Weights of a small transformer language model.
Architecture: LayerNorm before each block, learned positions, biases, tied embeddings, normalized queries and keys.
Training: a variant of Muon for these matrices, 87M tokens.
Each number is 128 + 24 x the weight over its row's rms, rounded and kept within 0 to 255. Layers, rows and columns count from 0. Numbers have three digits each. The size before them is the row's rms in percent of the matrix's.

# layer 4 MLP down (transposed), 512x128, rms 0.188, rows 379-485, columns 64-127
089:137064162097131111156134186177102100150123107143106149139165135097123152150142175136170098152111121158137108145177141125110149096106116177129134085139152154154088144100107106125127125123154139
083:138105167118058161110127158149138169096113112124148145157180097097090145106091093159130117107115116155123134115101133135088125140116113126164133098094143152131170108095105119142106126143139140
097:167090167123120120136127156123111187105124122115109109117115108125123159163125133150157104109132130138115150131139154112139158070086125155165112092132151110123100092157145142125154150113135116
105:125081128127144161163130131165090120123116140115129151124121146159120135130146141121130112069136090151080146184164101126117188099099136136095174095149149121104143156128129142106118140127127122
110:146159111117065145130112083134138121145097153112177107174144129128092128117140172137091118113122145077126103089131139187141150156153132078115106100156095147119113125089128090109133114125127162
099:114079132126125141130163095136114182111133162160106144111128178129141181159135120122151152122122142138159086103114111129120095113153166147130151156151133113123075147095153159082146142119138130
129:154178071146102163158117147169140134125155136102139110130131137116171144126114101161110121080091135137169150146122157115129152114111138109134100128135134140079102140127145113147124155142149137
109:087140132133105148144131135120131136176095131136173121128129159119159138141116151119122147156095122190150168137121138109126125149118129121105132129139144127138090148148131128139101089085153133
077:119110129150170090117123133129128160099170101122151142117124179134151110134135103097159124170124082109138132101102110153154088118094132132097132085150124132099131154113112104129124115091143122
104:151143169155104094132124148147120161119162131093099097167147129158155141130117099090087145125135128178163118119158122106135132141132146134122108147165153134117171116106123148105130063150103109
081:112120093162122123092098127107098160173117136143162130134134163117167147119144131114085148127109098120106128144111110147117104121119142142136115122130095142176062129114142106114127123141142128
105:160110114142123096121139141120126153090097150136164137093150096158113142126156137146131127093132131130159145146094128093186131106152143129161175114161112132131105114077128097127171151160177104
107:145117109120137129156105084132118106086094118095172120126099152140096149120105091110132125132136103132164197143102086113124065131112137137092160140120170141134127092134133115118121144144140138
080:089095115142137158118140131142136129114156090150122162131166113116118091143113123155109096124120122109101126100158124178071120104129096105112093108079131136116148098126129108120100146125106133
091:171106124097087144109104129094166116122164105128090115147101115107141112099107127121121087078115097133138142133146104139187131140101135130115167089161125110098162134142119152120112094167113135
126:159116116143173156139110137119150098099089133156159125128123139169125123131149145098123096131106142121148115139117087130154141127111157145117150146129154128118145107123131098122126155144088119
086:075131114117106150146134104119145080101146198142117138147132124097151137150116166106103122164126058123114133145140157101162146156128125105112171092084120119113133106158154123096146114164099134
082:129083107135088091118092169130127162095109095140121130123130117087161126133158117118166132143133148081105117111124147142122120152120105087082094083112106124107126093132150102111126135099149166
116:118130102132123154133129111112120128141128148138118185120112111142159117129084152120112119139073120095126177135122130135164123144127115094116166132139086115119106146116157102176159130125087121
094:128137132127170110157086146116094134134155089154106139112134163130175124121112095074112101127114100140106135137102146140150146108111164165127160139132083128152130141125127121145123160128137159
076:163140143127143135139172128169102111123134104130098123148106074129107134097163115105115111099115129120120120071133134153137123150115138105098150118152123106162078167099093098146101153148135132
091:097143152117095107098160112126165177123158130091129134132088111123078164090125122147116134136167098157127120106106088137096140159121108124136114146128114173151095146103140123097166137124113139
108:121151132135123092159135104103109093126108138177160067137084057113186136124159173113128147099120100146135130100138099125104139150135106150124113189126108122139125121133164110135149146138114142
113:128134107083148149105155096151141143114117098138108138117101165156106132133142183131112132126100082194109137135130129121134141149128104094131116104123146098104110162124144120167157153102132155
084:130097098113149093152097162145118135147136133139100145098172108068142106145086134135147079154168116159117130166112127156139138100129111136082117124098111131110145117136079123098137134102131171
149:099130152111126136125107115122105133114086115121117173126122108177098147101165135076153106120097142098128125114107151144141138109155144104113118121171122135163120144112125082139150161129140111
123:094116114124113155124081105093131111083139116091177130127153116103140116084144151141138103150141147125121137120089102133128103108124117109138126142169118126145097094129139170127128138145141103
128:078103149136126159114119133145146119154105132132110148190146151124113139183092155156087129102139125108120126153146093105147085143119119090083116101122116138080120118118144162124155115200152138
089:108169160099141137139105149137133142151123101122172136147146135149091094122134101125141111116122130101097104181121142125115128163157090162112186106064132120138138160146176112136091119132148143
091:089143160099157131101140138095105115126166110119149134159129153108142152132116126147082145124130170100098139151114102102138082162071124161131131134102130126183155122135107123150138132143153152
071:116153079132096113122133090150136170130065135166142141130099162129108144153130147129144143120116123160057093130099140112125133079091140138156116123169142134151131134125115136136151141139118148
110:098134128100151109164104115151127149065119083120142100092153172122103133120099130074144149133155131127163143074085139168170131113135149124123166100151121145128144113143116093130143138136139164
101:175148086119106126114113125154106155131111111110115096143111160143123124134099088079142165157119144099140114161146143129143118117191114100121108091137141094091130153137114138084143120123143109
113:155140095073137114139112118139128119108119163118136103136116125084145176113122160147134088112185096125106116125117102083109182127134143116142104111117150171145190128109149107127134108124134153
099:138121125159124088096135116119127159073162151166146138116095144112112113108150115112113097139181130133127188110086126167131110160136129161133115123106106144093163122156148113131152166126122164
099:111121161117156123144108124111093186141130154128120125098130110083136142160139154123153131118103136148105105100137094138063114098123116153116095084107130106117091158120083114125165154104132125
092:154140137147154136149078149138138116167128097134137164104154164109147119151133106119161194160098092084141155101107112145161115140146127137142123131133141146071121155077147147125095140131138098
102:125114144093149105113122102075173133159153130166156114160173146142122182123132151164162115171106137106114104103098155121095157151135143144124140127067132150115118104149143130104132118075115104
116:141120122116135166107094126142160141114095159062151101120153162110117133127132094113139100108106104124114124096075115125143123142129129152143093176124111140169132104111125129136181157114122106
106:089077139141175146149113105160144182180116114109138155139098137121152174118125151149090119106107158114087098157135131119100128116132112066123143171142161079126120140147100154140131117124152141
077:120161151095164135116119094131151115123128130146099086102133162146107137109094073131133127123153160130173126152136129117110125121114128154134070138091103149149098121121145143107113149112128166
097:123133116110139156159162131147177185116086133101137111103149135130158130123133113149113139157136155140127148143164128146120094120093126107126134111086124069126134152192134132109144129093089155
083:116158123129138106125109115143087111089123134125185113135196177084136109112147123154113133113157101109106121123139116146114151178114153161125150101146080088125127095121118110162133125105105152
091:140102130106130113151133108152124091095124167197097128112119149093157139127144114093137135112125119103142102190111155103127129152165150093166144085136101125145139104132145177110148109117130122
093:111149141109129119159119148164109130110162087130102105097153124130136136122141144118190136159102150169130182101158151118112140167159134136131091146125108161134112105142070102111148116122135115
098:131074137115134123131126107112137124161144151123118113152105126150088088117105132106135139118111129148154160165120140147127144120123113171123124108184164136109171098118102106107142109129152108
091:144075138139114114158113113149085141097125114105123144117150113105141186140151107067127102126114118145105151084129102169138180134121124128131097097135149089141147120158102148131126142118089138
080:119130113083148149161129147168093119117128134071099123104170120125139106137120107095149122130128126101118149134128112136121136102130146127149155110111137120171107161155133152132132112107134098
119:137144141143141131137113174137106091141114121108074134134148114129094092112093109124131162126123095175129124127133117142083112133168117130122092133088100143139148132142100108157101080154146157
079:113127111175090122112148124157108181154123120119053114151131155163124141098075131155136126112153151113125089127101146134117094155107149100123136131130123144151115112145105107098129145114130075
116:116152124103144121114155113121157122146132114129127100122132108129108117159125147128189111102125198148075079133105159173116114121144169113130114142133150130126167153130134121099110120075115132
075:105110131124128140112163104131112120141124138130135088133082108094128174133084130141106125110094100079134173163119078154129118132129099142153112140130090154109177150185101141138129133109129110
098:117127141114139136118073127148184125181143131131114096127126064127109130130149121166129127164112108098138161130144149165128125135101106158100079114146150114140149114171165151131138152096082195
107:140137104118170143138111166114119112132147126121131124135077095106129104110146135085143141135110129108142122093116121149132113077136124173131160120151136092149104143130115142129152117150061132
091:117158152118108102098139125121127122154139112103138116164132139149095143135124127140121112127117120134115127124139151122142166165126171142136114108137146150120140104103096105106141112093144095
101:138131106136137135117149096099133097166126100089138144113148119140132096119126148130116132178125163144142125119114132108121127138125132091107127094128163135099117139105151105157120142128159106
091:142101167124129173154140118116093139096136124142133146146104111144156110076124120114162126109068128123123125133160162091122071115103129158129140107120101112128124145157113138096143095103093182
090:136106120127148119157122136164135136144120130126162152133144103110152084113181093096186148100140107115145125122144092114138079077071115107080168065160104161125104132110096107116145138103122114
118:130145138132132142129153128143120105114095096127114151118140124165110146156155106159089132119152090174110157121120107165148165123134150125096118119147102116084122142154142140150095118129117129
103:107104153161136143132137109149149114050122125109116117117164110142127154126164092157137114106134167104113168119098122150148087109152124115132167155141141140154123121151110101094129153103151085
085:089147133112144135116142155139148109113149138118126164096096144133120153094141140102120087115164141098151111139130159117124151110143093149136140128107133115155172113105130089119117153118101090
089:154079134102127138110115123144125108160125133142137125127165144152074117128151136144105134126151136102100150162170131108118143130094121149133137114113131081109149119150112130127114125122124125
138:184130110167136120127119131174144131128142069130127114175107100144148145128130110161118092098125141151088123130121124139147141137106121090108140131132120090143150110122184089125082126135126123
084:056120134142155111124131149130147072099145148161107151159089128106154126126130118148099117093095125128156117173164125118149142135108135111124122134106164121172132136165159141152161129156118123
120:136125148119108122116108126180149145153131148114115158098120168147135151116093144110139078131124138070108112116136157116164130066094126116111132111117169151121119138135121123103144109106123160
100:122158148094083106099115123142133139109113100141114125162110155099142162118090115134153092148156100141146136067136089124128118111078131139118161089106127168153110118143175095119118114140160153
117:079093140117103154117164151107168103125119135127144094150144154133183129091126069110117154118133101137100149139131118162108135131123133136107116114087129145140150119100120112107096140141110142
063:145122122125167105125070114078095167120137151114143161149110151123112115126094111113114181173127095119153193116130108163113111115140125108128169099141125113115143123117142106146096120182091136
082:121171138155124053097111125139093092155106117144112100155130140112158098132127103135080141099133145100118113133148123150112145166112120093099070106133105097134124100114142107140111159116157151
100:149133149139128170130154145157097099116123123172146122139155173169127135117120128150121110100092156144152109153191150109147114125102168103168098147129135101089137111149106126138110084151169126
084:178148128118162153120093158116128179104152130110129106160159146114128189145112137097104151168135112109134071107141122146142136103122158111175099131161161131127125084140133155113131112107110138
085:129130137120160113099115115134083085175131134125162105138122139137168131104131126093138133107147121064157093155147128120108142126110134156052118115121135133127125099135123102131140159104131205
107:140088106123147129124087110126143133098104116127145096077131140127168130179139117119192157120141099140122130114123135079130117107143106157164105113145131168130090112102092147138136138152151149
094:147142137111139140132158148136155089081114127084095140108104115107103079132142095130095136104162131069117110141148147127114141121120151146155107073118175105133134145164131109145130095125147125
090:151135140131108144156097106122144069091127121151130102153124135113154100139084119170135145160156135110109108152131104167151090117165123146137140116090135111143150109129104114142168140163128114
097:107107116136106067122127126151108120144106132098153070122111101116170178135146147126097126137155167092157115135143144114115116158119162155098127153119150136124137120123143084058167111146109125
102:066154070110118188157126106143104129124106132078143112118155110143127110137147132127089144124138110157127098151103106191131139145086123121117122153124109124148124136166121105100131140110091106
103:135130104121128153137129138116111102092150146119136143095175181094130112097155103141166149127129122132119119111176146155103129084172131098117119198127125126086103148055149122100147128130141116
089:116139158125094138110123124130111126155101114122111108114133147097169158169152085155124122122127091142139130177128099111126127139091126107129102193102146118134110124200116105155104111147072182
109:135099161135097153124131088130118146110162118103181125127156165128111125171117125115100150077125105107115117125128098120100109128104106128119103135122122164102118137119134093140129152117168147
087:064114093160139125151105128154134118171166132116141130124137146124113114126141167123102126114167106098139121161078120164110102118141129087100116112151113115109142162125125151160126099095117159
102:168129122148139132143094135137122136139106138178154104112161117102081139148144135135142130102159134126148142109119109132128117135140138144101168069083129130108099089068090114105135117141162086
089:144093156106117089129121110124135095167133083105148125135166172087141161129140152115141102150111116155142127129140099128131085132056112163127137118108140137162063128138096128134098097102111131
101:123110107100127136138134164154136110136138132120086121116136093131121112107146103112127100123138135133093184128121131120112127144133119090151108185083098139103188137197121145157133155123124117
089:135138128132101127118108122147080134140111089150140084134113138101168128088118150159118153136128104146138124128171138112121107148049111132094081161100125138129083105114129152122110105150172145
106:059152153145112189143147169142140134104083112104103135148151109129133142177155130123115075139112126170143146131106141099175129130141105089126120174109153143100124124134116108110105078133097131
101:102118106149096094115140193124125150141119102092144122144116123135135096121159103091102132174130146070147135130154136140126091138118115112118140079177138145134102089146122115097139130095088083
111:133107123136120135123110092129140166142118153121075096110147136121148141108096125114116137101056073123119081138147163145124121182120117121142117109150121109133145102125143140142105128105156154
105:113135137133131142134150091179100127130118162145114152142146088101165113149145120079092135116131119106163140132113138128117092064102138147115074143089141109091129139138101134125129153115104156
082:116121148136110096126103087085135149157089124125145139123155104166119174140167113112134105152110149137138103096111160140164110115148134078129119137124137119112123152130114139088133104088171107
082:122130158119115140097123118117145149141110116123083077135108135083143098135123147128138120111069139120158115142139132108168165090120087139137135153091139121138147080120117218166113086146145126
095:079139121117142121127168144147112155143127137093151119189085153095136149145117145141110166104124087104122105130119192124117138100132120107126093154176157160093114153114141142136118134136132116
086:134112145151095145145110117156104170140112084122110161115165127107105136140103138142120124155140138130156136106079099149104112093135106163080118136116121148093114155119120149109120126115126144
105:160097127136104125111125070151129146114077100107152148142130088173128135150107132094150152148136146099099116139121148100140157120100134123139137158123100104154134133077124138162150130139108118
091:133102099104129124125090088135164132126145145131101145096131132104090081131113108124147131123144088173126137103148160131078101175130112128161113144097128126148138158156098130141128137137085140
083:133128126198100110165108125094159143121150092080145110110152137123111125105119095168139162144132074142108114131159084183131101112137160111118114082145130123147094126101113160121108140066158105
078:125159132161108133088150095155067096172113139119114130126123131136143125081142102147148134060161145120154088114154126076087110153105134106151133146093128122153145086075119112149086141107132110
085:141134127120125134172110145170118141067132110103111104077121106166076108152130094124160139128137122134117169131142110162121141124121158125153143134140100111150131138166124085088148116106095117
099:117137147103154099095131110139131099131152123110135145113128154134142120112115137156201109130151091128141140130141116121120143136104120156176085134082142117145128120080088138132133134119142100
095:141090182112112153178111145092080114129137129090163106166107156166108096121149134105153132112168181144130148123119116129125139095198129104131107144110151169157148103169121152134141112175125126
126:103140159168114162153102118104142144130137124132135127151107134144116102139119153123136103185107118130135135142133123077109100104153127120094101087109104134120107143119139184163122143164127117
095:146166104126139139121109122119135078164107150132077128135151143136115131138162154148150143169127114118120132125144120174107100111133112140137118109120104139098132136123156108135115110164090137
122:129143126148114074133141126121106119143104112130127123137141132123111118149145104132110184167147118166115118126083140102133139126132103149161141141122093135154138144098125142134110138159122123
115:106141147121164129107112092162109112179126114113157154139108166139195164148142078142127115155074101148133118118129099131106109107118135136106105109122120148139094108115141144118147121149126104
081:128151165126080121123087105134108138133167113121114139100187176126150123135115161140147115133167074132086113154134132141162126119143138133118187174102152142113146115127133130136137168149143155
082:126115101079125137102182167145140080133125125138053129122122142084147136098128116126119139157144154158137160128101141150146097111093172088150140108102155115142115155165126166119125109155119124
075:146118154132092146145166132095066152060110133134120147131103125132130134099121120143108154141110115131121099115141115103122128130124077145113163161159149160122149148118128157149119153150142096
# layer 4 MLP up, 512x128, rms 0.27, rows 380-486, columns 64-127
089:142131175099146136112115169149129140135095119133154140158161144133145123083125130075135165146126116126094149127141167086152160164129087161089218151152165099097176108152128125113109136103132110
085:143133142102111144166089113132125111110105103139140140111178144135118136148136155118160103160119120112093139121131120127086138112131132139186103130148094178139084106150137122129133155134110119
099:145125121115120112188140171115133108136140167146130124109112101124130107144136113085141178155134124128154100165095152093126144131123112118112131145147186106149098150110096104116117123127137165
108:152110115119143132110150134151117142117109145119160161144144155119119165115169099106098150095150126141137130155131145150117138117128149139106130119152101110113133174132177167146121134138124117
106:148158162115123120107166138174134191105147224130112101181120158147130121126104106136137166134097135132143097151148104144147099144151131100096132088102101149101109122150146134134129121159112136
120:113126137117084112149109086113180082092130129065092133140109149138169107154117151142139104138157116117096091120157157116122143149151094098106090115134128159113148128139133112137124139146108085
117:118105076149121126118119220143132150141028124113140143159129135111106116095128123110083131128093158136145144141137135106142149111149133110141106169125124106142126124140126126125122112124127125
082:186127138153117112120136194153134123094170094155111142140134130138098141129121112132134126107124133121147148143117092119129117133131127155097139109133143132080166143044095187125107145162124132
116:145101144122142124143101119111123183153136131031146114143120145150130138119109141116125121120113110118120116158147133104135121116137118146128110110174117150156123119145135148127117094101118110
086:122115158091098155149124111083177113109133084138104144118152112176120132116125144130129124126154135116153099153102117111090150151142128150137179113092150153139111144113142141137143145163089116
104:128132068160108154165107126130154092129168123115132142154142125163101129058099093155138148128129113095153098124133197135167145111119133064124096133163120112124143155131118149153102113136137100
112:158142122122126124155162120114134120119184107130174129194123113118130074138162152132141124122138186142130109097122138110139163149147139133112150124122131113131132124092146145088131112120130116
082:113145143127135111102145100141143131096119155144113127111151158172130135112152138128126132105124154135110094124143112148169119102106149191136115100109082126151101132112145151168146166175132148
092:120142109118112089120118098152124072138166162118115131165126154156143140111139146139126092131093143122108112145144146129124103118171142155114137104128143104101116153151163147115115139119161121
121:150143143159129087104140118105132073121115139161108145123074140131088126102140122124136121111140089099094152108127112097109165092140149109107125123141110103151104139057121112141162155180117091
100:144109126119132110086127070148163115134091130099124128146106114131152137134117110122104129139124138143088111125139128124155139132145079104109124142103160092131137158145093126140143155137121119
094:148141162129150129148113125152146153128146135133132124115133093143105156129161148144131102154145160125156106124076138049105139141182110118114140121149112116134083118106060116150108143124148149
129:172124120135111122136123126111111153155150141138120114131154117120149117143150145106091121124077162125142134159089121154136122155199115122127130107116111122118153126101114108152131098108132100
095:178135150135173100128132130098139106094065143171131141148101151112119110118142134154086086123113117136139146161115107082125166058128175184128141087115116134150131119104112111098105132108146108
098:113130148121148096100113159110130100116145136124128117179104164111120127127116147126113109136121085162113150124137130114174140111138124145127122121142143136115130136120122095130121124102176123
102:136175153094105111109099110132150131123159172138145136108143156126110082147119138139127102123136132123057136111125109128174096102104134152108127152166141128123139120104150114111082139088117117
099:177167103127143111165115082110108142127099125130134103126073135129136133155146128142129159092125110160109104072137132132123135127114134131135128204190129126141144085128163103169154140151101106
101:098115082152141122113112119150141126109148116147123202112125141149113133098107127143122134150102134125137112128111164141116114099129170102153149175139121124134134143116171125154145114132141171
088:096129112151134098147108147167122135122120121115135054142150099113120088102105104160106122176130165163136144122131133111158139170126136137143129113114105155118133153143117159125096142087089128
116:108148111159135149158123117110118123095117131062115139149129089128122135101131106164124169158140100092134118150129125132182135139130129117129115133171143107094143120087135150144135174165116140
118:172125054129088108142107122127142137160111147146116104131147152129102126082129148134108148120139135117098111103125158120122135129131076141120098142143118114156063115102161123133111109158129108
116:118118092165133140096147094137163090125097108137123133138121121114133116178100132171131080108162113115072123130156121102142075116145123102117122116123113175062124137142124125181145154144124145
096:104153100165139140171101106113126131117110104160130070113129143106128123136084133128133116122113154140112119145124137153100130190130168134138145128138130143111113136121113121124117171169132136
094:116181092175079172152150136160128083101139120123145147130116138115182142128161138097126163108123153115130132147146155104122138113129136127097108160121116104144149121165121150126101101113126151
077:139137144144120150117119154142165115158134084117158098166140133110160134078131144119155149114101118128100134155099109080104127118130155140139117126167100124127133109084155145144135199127143127
104:183122107103098144089120123158160126106112143138156104112132128145170115128121057167147137148156135095065111137096157122117118162099083096127120136184122131120127124109115106139116131110140139
110:115177101130149136101129149133113109148120132114110128120113152158049148126129129106092128125127146117145071165143133129156145138098122124134148084105090115075125117120114182116119100092124117
111:147110048114145154180113101163148112106131152160124147091106111121136147105119132129155119135131099135109089140137140145157120155119148131133098140126117141147138109083151118144085140133160103
089:120104138120118111164096144157141156155143169117135122112135066175131133177148097155118147119102138100168168141134135073083123119111116117150154140143071100128138135140135144159100104137161119
102:115151099109145130162126115102112101111111157149121143127164069118148185127101106115139133110122111145120070157168123150122139134125129138124152151138154121105080119128122139155104129103126162
100:150111176147074123110121144103146100126127134146138156146134156133134163143140096110147139129113095131142130120071104154102095124150136184150092155134147129114087169089126144127117179116130144
104:129095084114122154113120141102126090123080119142117142117123160109176129123163139144148130144110115150039147145123133125109135148127137111121154143179120178108073125135115124123141148130140122
124:172121148111050152173137120130135111143133144114100113162143135136141142164148102076136124128129133124129131170156122133155136126107115107120135138129133194166161149124129158108106136134126131
106:112138135134131085111099120111153108115093131123122095130138130143135168154105111079116084117111107101121122120122159109132129137183147129114103137167153105104121141157113147139110124126113106
085:139117153151179105131182127129147123124152116142137121120086121122135168122132109116125104122075167137138140126125124119140108117103133174118117104138117154149121167152152139125118140149142160
098:125116116131113100108162108120170115138109116156136121130127134104137193120131114039125116140110138164165160114164145062123116151127157126131156129170129106158061097147139116108150126092139138
090:127144090155153111144112153111147177150165143107169140124138124141082100147162122116094121153129120119145137177122110114156113155143147108149126130117147142147177154118121122100094128126162118
100:139101100123168147099130119183127128091092148103125134126122166143147138111110162136084153082129106143104158117118135138128156131091095088091111124135130133146147124098110113110145142103114129
108:120113157145134152165107130123111138180087143153126139150110156154134144105126104108150124100127185100154118131146075156105109142137128127133125095124098107130139138125200162107101148118141157
102:150117123122105156115159136137148133101073109101131143132123158154076174124133138120115134147176181128125130119098082141119108162177131160107184109128089115075086120132116132169143135140103114
082:196086138150135138152115144105166128134121113132139131096178111101104166133102106087123138140086138148148093122124116124127157078154118115127114109124160147124120091132162116135139120139089110
090:151139113080149106120131135135155135141076127165151168102138135162139139118132111124097106123187112147109130144132164073136137063132121103118114115122119138125123134121124133111136115146116150
105:096158134137110053145122125114119110106123121093117142122154108132145119142122100087164152120115110096090124129110119104091136145126138131088142105108112112136143137109109126146148132138105112
088:170149131150162139121123117167131134120143109109097130146135129119096101140099146114136149158053138163112110162130116108139110115125118142110169136152120194160084071087124105129110099159116123
100:088132149152082131124128165123148140119103080066120149161129149123127186142125101146140138084137162108133145142115194130146120154144118116142115119154177129121165166132155103162139130174119135
094:130113137121135158171152160119144112121079120138126124153153145121138162135072149093129145120123153130131067156105110147162097119114143163132113129102128104088131161111132160137121145157114118
096:103121170148150074112141137095166146153147160126140107113079131137126133074145137080142159099128139102155102121159138122129105159157130115184130135128135150136119144091101131134127139162149110
104:158101123162127105137114106120143102116146119128143167122123127121176127138032154128113104103103114166079109140110126152123141066162140131132123131173110107107111120131136136118127127137098125
090:177147134087110123112121131098171123130114135150135108141139111151072132147111130087149114161092116129084144087142119083087149121133102112159113111086121119170110094133131109112136123130071107
102:206112139143141130156122139126103090148192148136109120115102153126176143154141114111120117145112156138134139113138110116122090124112133157152148146145119152144113143120133166124140114112140117
085:136142157143115163152096128139120151125149091070106123117136124164173128129091132076145108102078147123140167132077169090145123100113164134135111145155117124114130171123116100131137125116125151
095:101147119108145122132155147121156126144129141162175097090100125160144131105128091132109149118161157104130117078125131125163122151113159122121169113122181163118117146131112111137095133112107159
108:145079098145143102161135144141114167121151116130097167146120120118105128106124123138143149184137127126092130145116145120113170128136119101117167094178114106136144125128136101145156135107125153
095:108148137082109159122149106134104142107174139107123172161167115120116126143131129162132118124130150094130120164159137115097135138137103128089147146140144103132143151102128139137122165135082155
102:120086141120094129102130104134133164161074156127117120124139149124181139132133118122158089115116166110137141149045155154134071128181150138128126121137110084158164138123157162142144165131115078
097:127117178127107129151125116129132116154132123143169132117144124151054159115129095148137103111167180104085146149119130092118126071113164108109141101138092141150139152113090139125119119143117138
101:098124135128083152118183115107164128108138107101144158168137117178128134060170116135152087154110147086116122160117157149120139122145146094119116106106143145128152119090155132128105123109112153
096:140140101158116125158104109120110174083122130118115164133132131142116108120126156146133080099119124152150169132101151091063143142094178109139130148144100136139122143103111131151135102094107114
095:120140066144121143110099103146114169142152103110123165174143084148154149138112123144158116147140140118078100154121138065140144115141106099134116125097152112093156128136151177131128166116143109
094:104127145133108123126125119120116140105098124121148122126127147127121173107077137105131121092141135109038100104141125051115113133123145115155125110126101187120100159153150094146141088142104113
111:160130054133146150103116114137142157099117123121119110124104087129113102135114156138156151124070091089090161134115097142159169089138137133106131133180094132138092125142129115139122128107160142
101:101145159109111143059124105119168112158145105122187116165124112155143104100111161122137155147126108121083137173123126056100131115109144112133129135125101151111142089130138169126162116136141125
077:140152136118151109093125120163139124190161139130160106155100134111150116116106113097174147149104167125167139159144135109149129131137133091112161129103129128121150123133126169131144111205145105
088:134132108101135104153123161109133136151080136117167132157142137187118135148129126106102075138086160136132129107166119111144129119143128081208115099108112107119072128140091119119121084135104140
090:133122098130116137128121157163131154111151096137155169121159119110153122118121103120154142126110115127076143135129116169172120083141122140164112137144178167133126119097178146153133124116131160
085:119135155136107087124124185148143114114128113169151154150126093129162092119130152114138146136096167115091123138167142087123119144136083106162164101148167112121131157092121131086129122157139146
098:143173155153128111135154123150123108173156162142160137164133100098145131133149081164145133159128115101118147136131160112133114138128077145081160127109098185115133122150141116165144121091139148
097:167096141146158144115138156121111097127083144151086145109178119128136128104133109152155137142100111134134115096130147103078117159147124144177156123093156125149107128109103148135140101172174133
099:117157128161084085132142115128137145129102106122117111113103113116113149134167121144122114125131106103126115144099117145169099125112115157101119127155112110099181132145134136140102113071119110
090:111089083097127141082135181154138150134127138082125107124117160120112156109115132144129163131115103143075124149105110123137118149092116125123125171188128101128101121083158118126145105140167104
099:097141167141123111154140123113133153132156084111162128130100107132134149130115104105139135131103151101131128139152094087132120150120093145079145132117130140125155120142104119097112125093154057
099:178138118140147132102172146151140154107143116134152120107161118130130121141105111138151111115072125137095135162142128144085084134110135148123122129098153132123090128101162137110150151156130139
083:134142141142134100121135160088094120162078121112142077115127104112123157145107085096164138121094111161123167131137147094105112135107094092106097131115129163065128131101097138186113103151165145
115:124096124128191109119173119138107180157151119151167112143128129106123190088074128159124115099054134126085116166155119170141133137147113128134120127126109079153125159145160157140114146137136129
101:161103090103134161113088156123140145109115131165119114150112158129118142134162102119095138145096144143114091175151111123108160115153107082112110125113110151145108114085147115149131137149138138
106:135113140140135150098155103139136104167114140154176122145144064166103128125126186126141147146097110147135140144115105128118154114142085102150120111113134148132127118110142094159163098138132170
083:159146132169153149118137151146130108097134101141141123145119103129129125120123159145137168090126107150172102136133129103084152135148176139149167127132159173136079131079070147113130132128171115
096:107114107121146135066118190128161129109122080154130143134069119147161169142151111099088124148124132123104185069142133147141105124162120137124130159110108102148129118146141144114130113097157112
095:080136136137138110105115119139104155129114104122185140145100138127133127158119167151111078194119115127147113111152124116082158140140143132145177140123156166124149113137082149119111099129099134
094:126162125115006123111124117141122131118117093123129101147106102111167112104085146135168140110150140140056128125158143093130169113118137167148103122117151115129154149141113136139152180127092131
091:137116117135098140093171120108150100143156140105121137094131105162142126091129158092113152157130118132129104162137107087132083104151121145129130105073175161153129093159118165137109100160161098
095:175149129153145114153097125124160152103114100146157113127129114117151141108057152162139129137112160061165126120099149123115076155106101112154160127170121119107132146136112152135115184131123142
087:137157098132168103085130125173099153145101149109141144136163093130130116139143116076074108140155093180081144151135184079174108139148140151097104121125131125117146140130127153127103132106132105
101:178139056109120099100112158097168123126135117120178127135120163192092125116148127098111107141116148098120123165122137128107093124093122097162138122087140140120098141136130129129107116122109140
094:138130154075115108133131124095134154138117124158117097172063104089164134155138094138175170154123114138140134102138185130095132136173109130149140148121143122115155078128123157124123100113096126
101:077156112152092087094121045145169151149149153117137144127127130147120137166127114122128132093124094140118079141117123139117114135158158146136160134132105110121150129119128117146168122170112100
094:144164131168153140115156173114106148128149156115100141133137097120141169150112100140101141181108135152141118133164171134100117154183120137097132178136120112101110133146129138135117103099131106
105:124120136134143103103118110074107100102099135144108123125137125133088151132129172125125119121161127116133143152156111157144146131120157135147105136131124114114102136064117132155105148112116141
104:115146013134123127092094135145115105101139091135167132144144142140112121144060166140155132087077139138127146133118119136142114114108123182172134120130145130125126155099159146195127169129126108
097:127141138101102115152130158107118128110124131114160098108166098167143128151135136113129145158154123113104109107099129139103106117099101200142127169151158140155192106112097164154106117118107109
095:118149135124171101124117145120096142108118144149158136125095146134123135156135132134142155162158100140093129126132130094097132127170044103085099163188151143113082076146122109113104118120126127
101:132112148132129118123114169144116106122138123139162143126153053148144137144109136086026122132125142141140142137154108110069088121118083118092137147131130124129146092120122135133119128182135147
094:176163114136136113116151143126129116128111107124151107123148153133100115159071108139148137087136102134126170097145110095133113142187115171165153140092131135130163117105129102103126144135168089
099:132135143147099138151111148099091129131134120102138159143161075111109187120148134147143171142116131127135094163167149154147130146122100163134134141118141162089156137136154136125099125113147147
119:141169173142111139146157121121126142133169081142132124193101109145130094149171146115140119149140148153136110148112156131106142138143118147118184119136117135132131110079154168089101110102102141
111:152159113178132135122114117123132142162138215137093114154115188137096148138110117127115158132114163113130129105110124139139136125164144105120135143137161097115095079152138158135152138133147134
106:133154140128061131127126110131106161182137113117121142157143120090147148088117137104071109141118126139108133145090134163128132120130125104136159145110096099105162175156156091139127162150146142
096:149102124182153097101139139128127149177122127122147112151130110137141114114143097126113119109069123130145107151142129163103135082137151115127157142124093127163115132105113137155144122127137086
095:107173126106117103163141142091131110120123170172152107088134091123120121139117110125103129146098146117120140156136130091129133132135118104143134177096164154120144100130093157130114128186136127
086:133120137154123102131089138079133116149089121117091146138116125128098173101139180105122137157109104117154126096153136154136093133145143131075101121158084095153142162171127137194121134133120116
106:129132076103148113154144152139091122120164126103125142097119141146145112117140154140141168164103121121084137137119099132156130117148155142086122117141127144160135114095136123138124111131129096
096:123109131103098161175134104113151122117156121104152130132073110113123077143113148137150157122153131122144156157170132115143135117126129110160132142135123148104142141112121132130134143096172151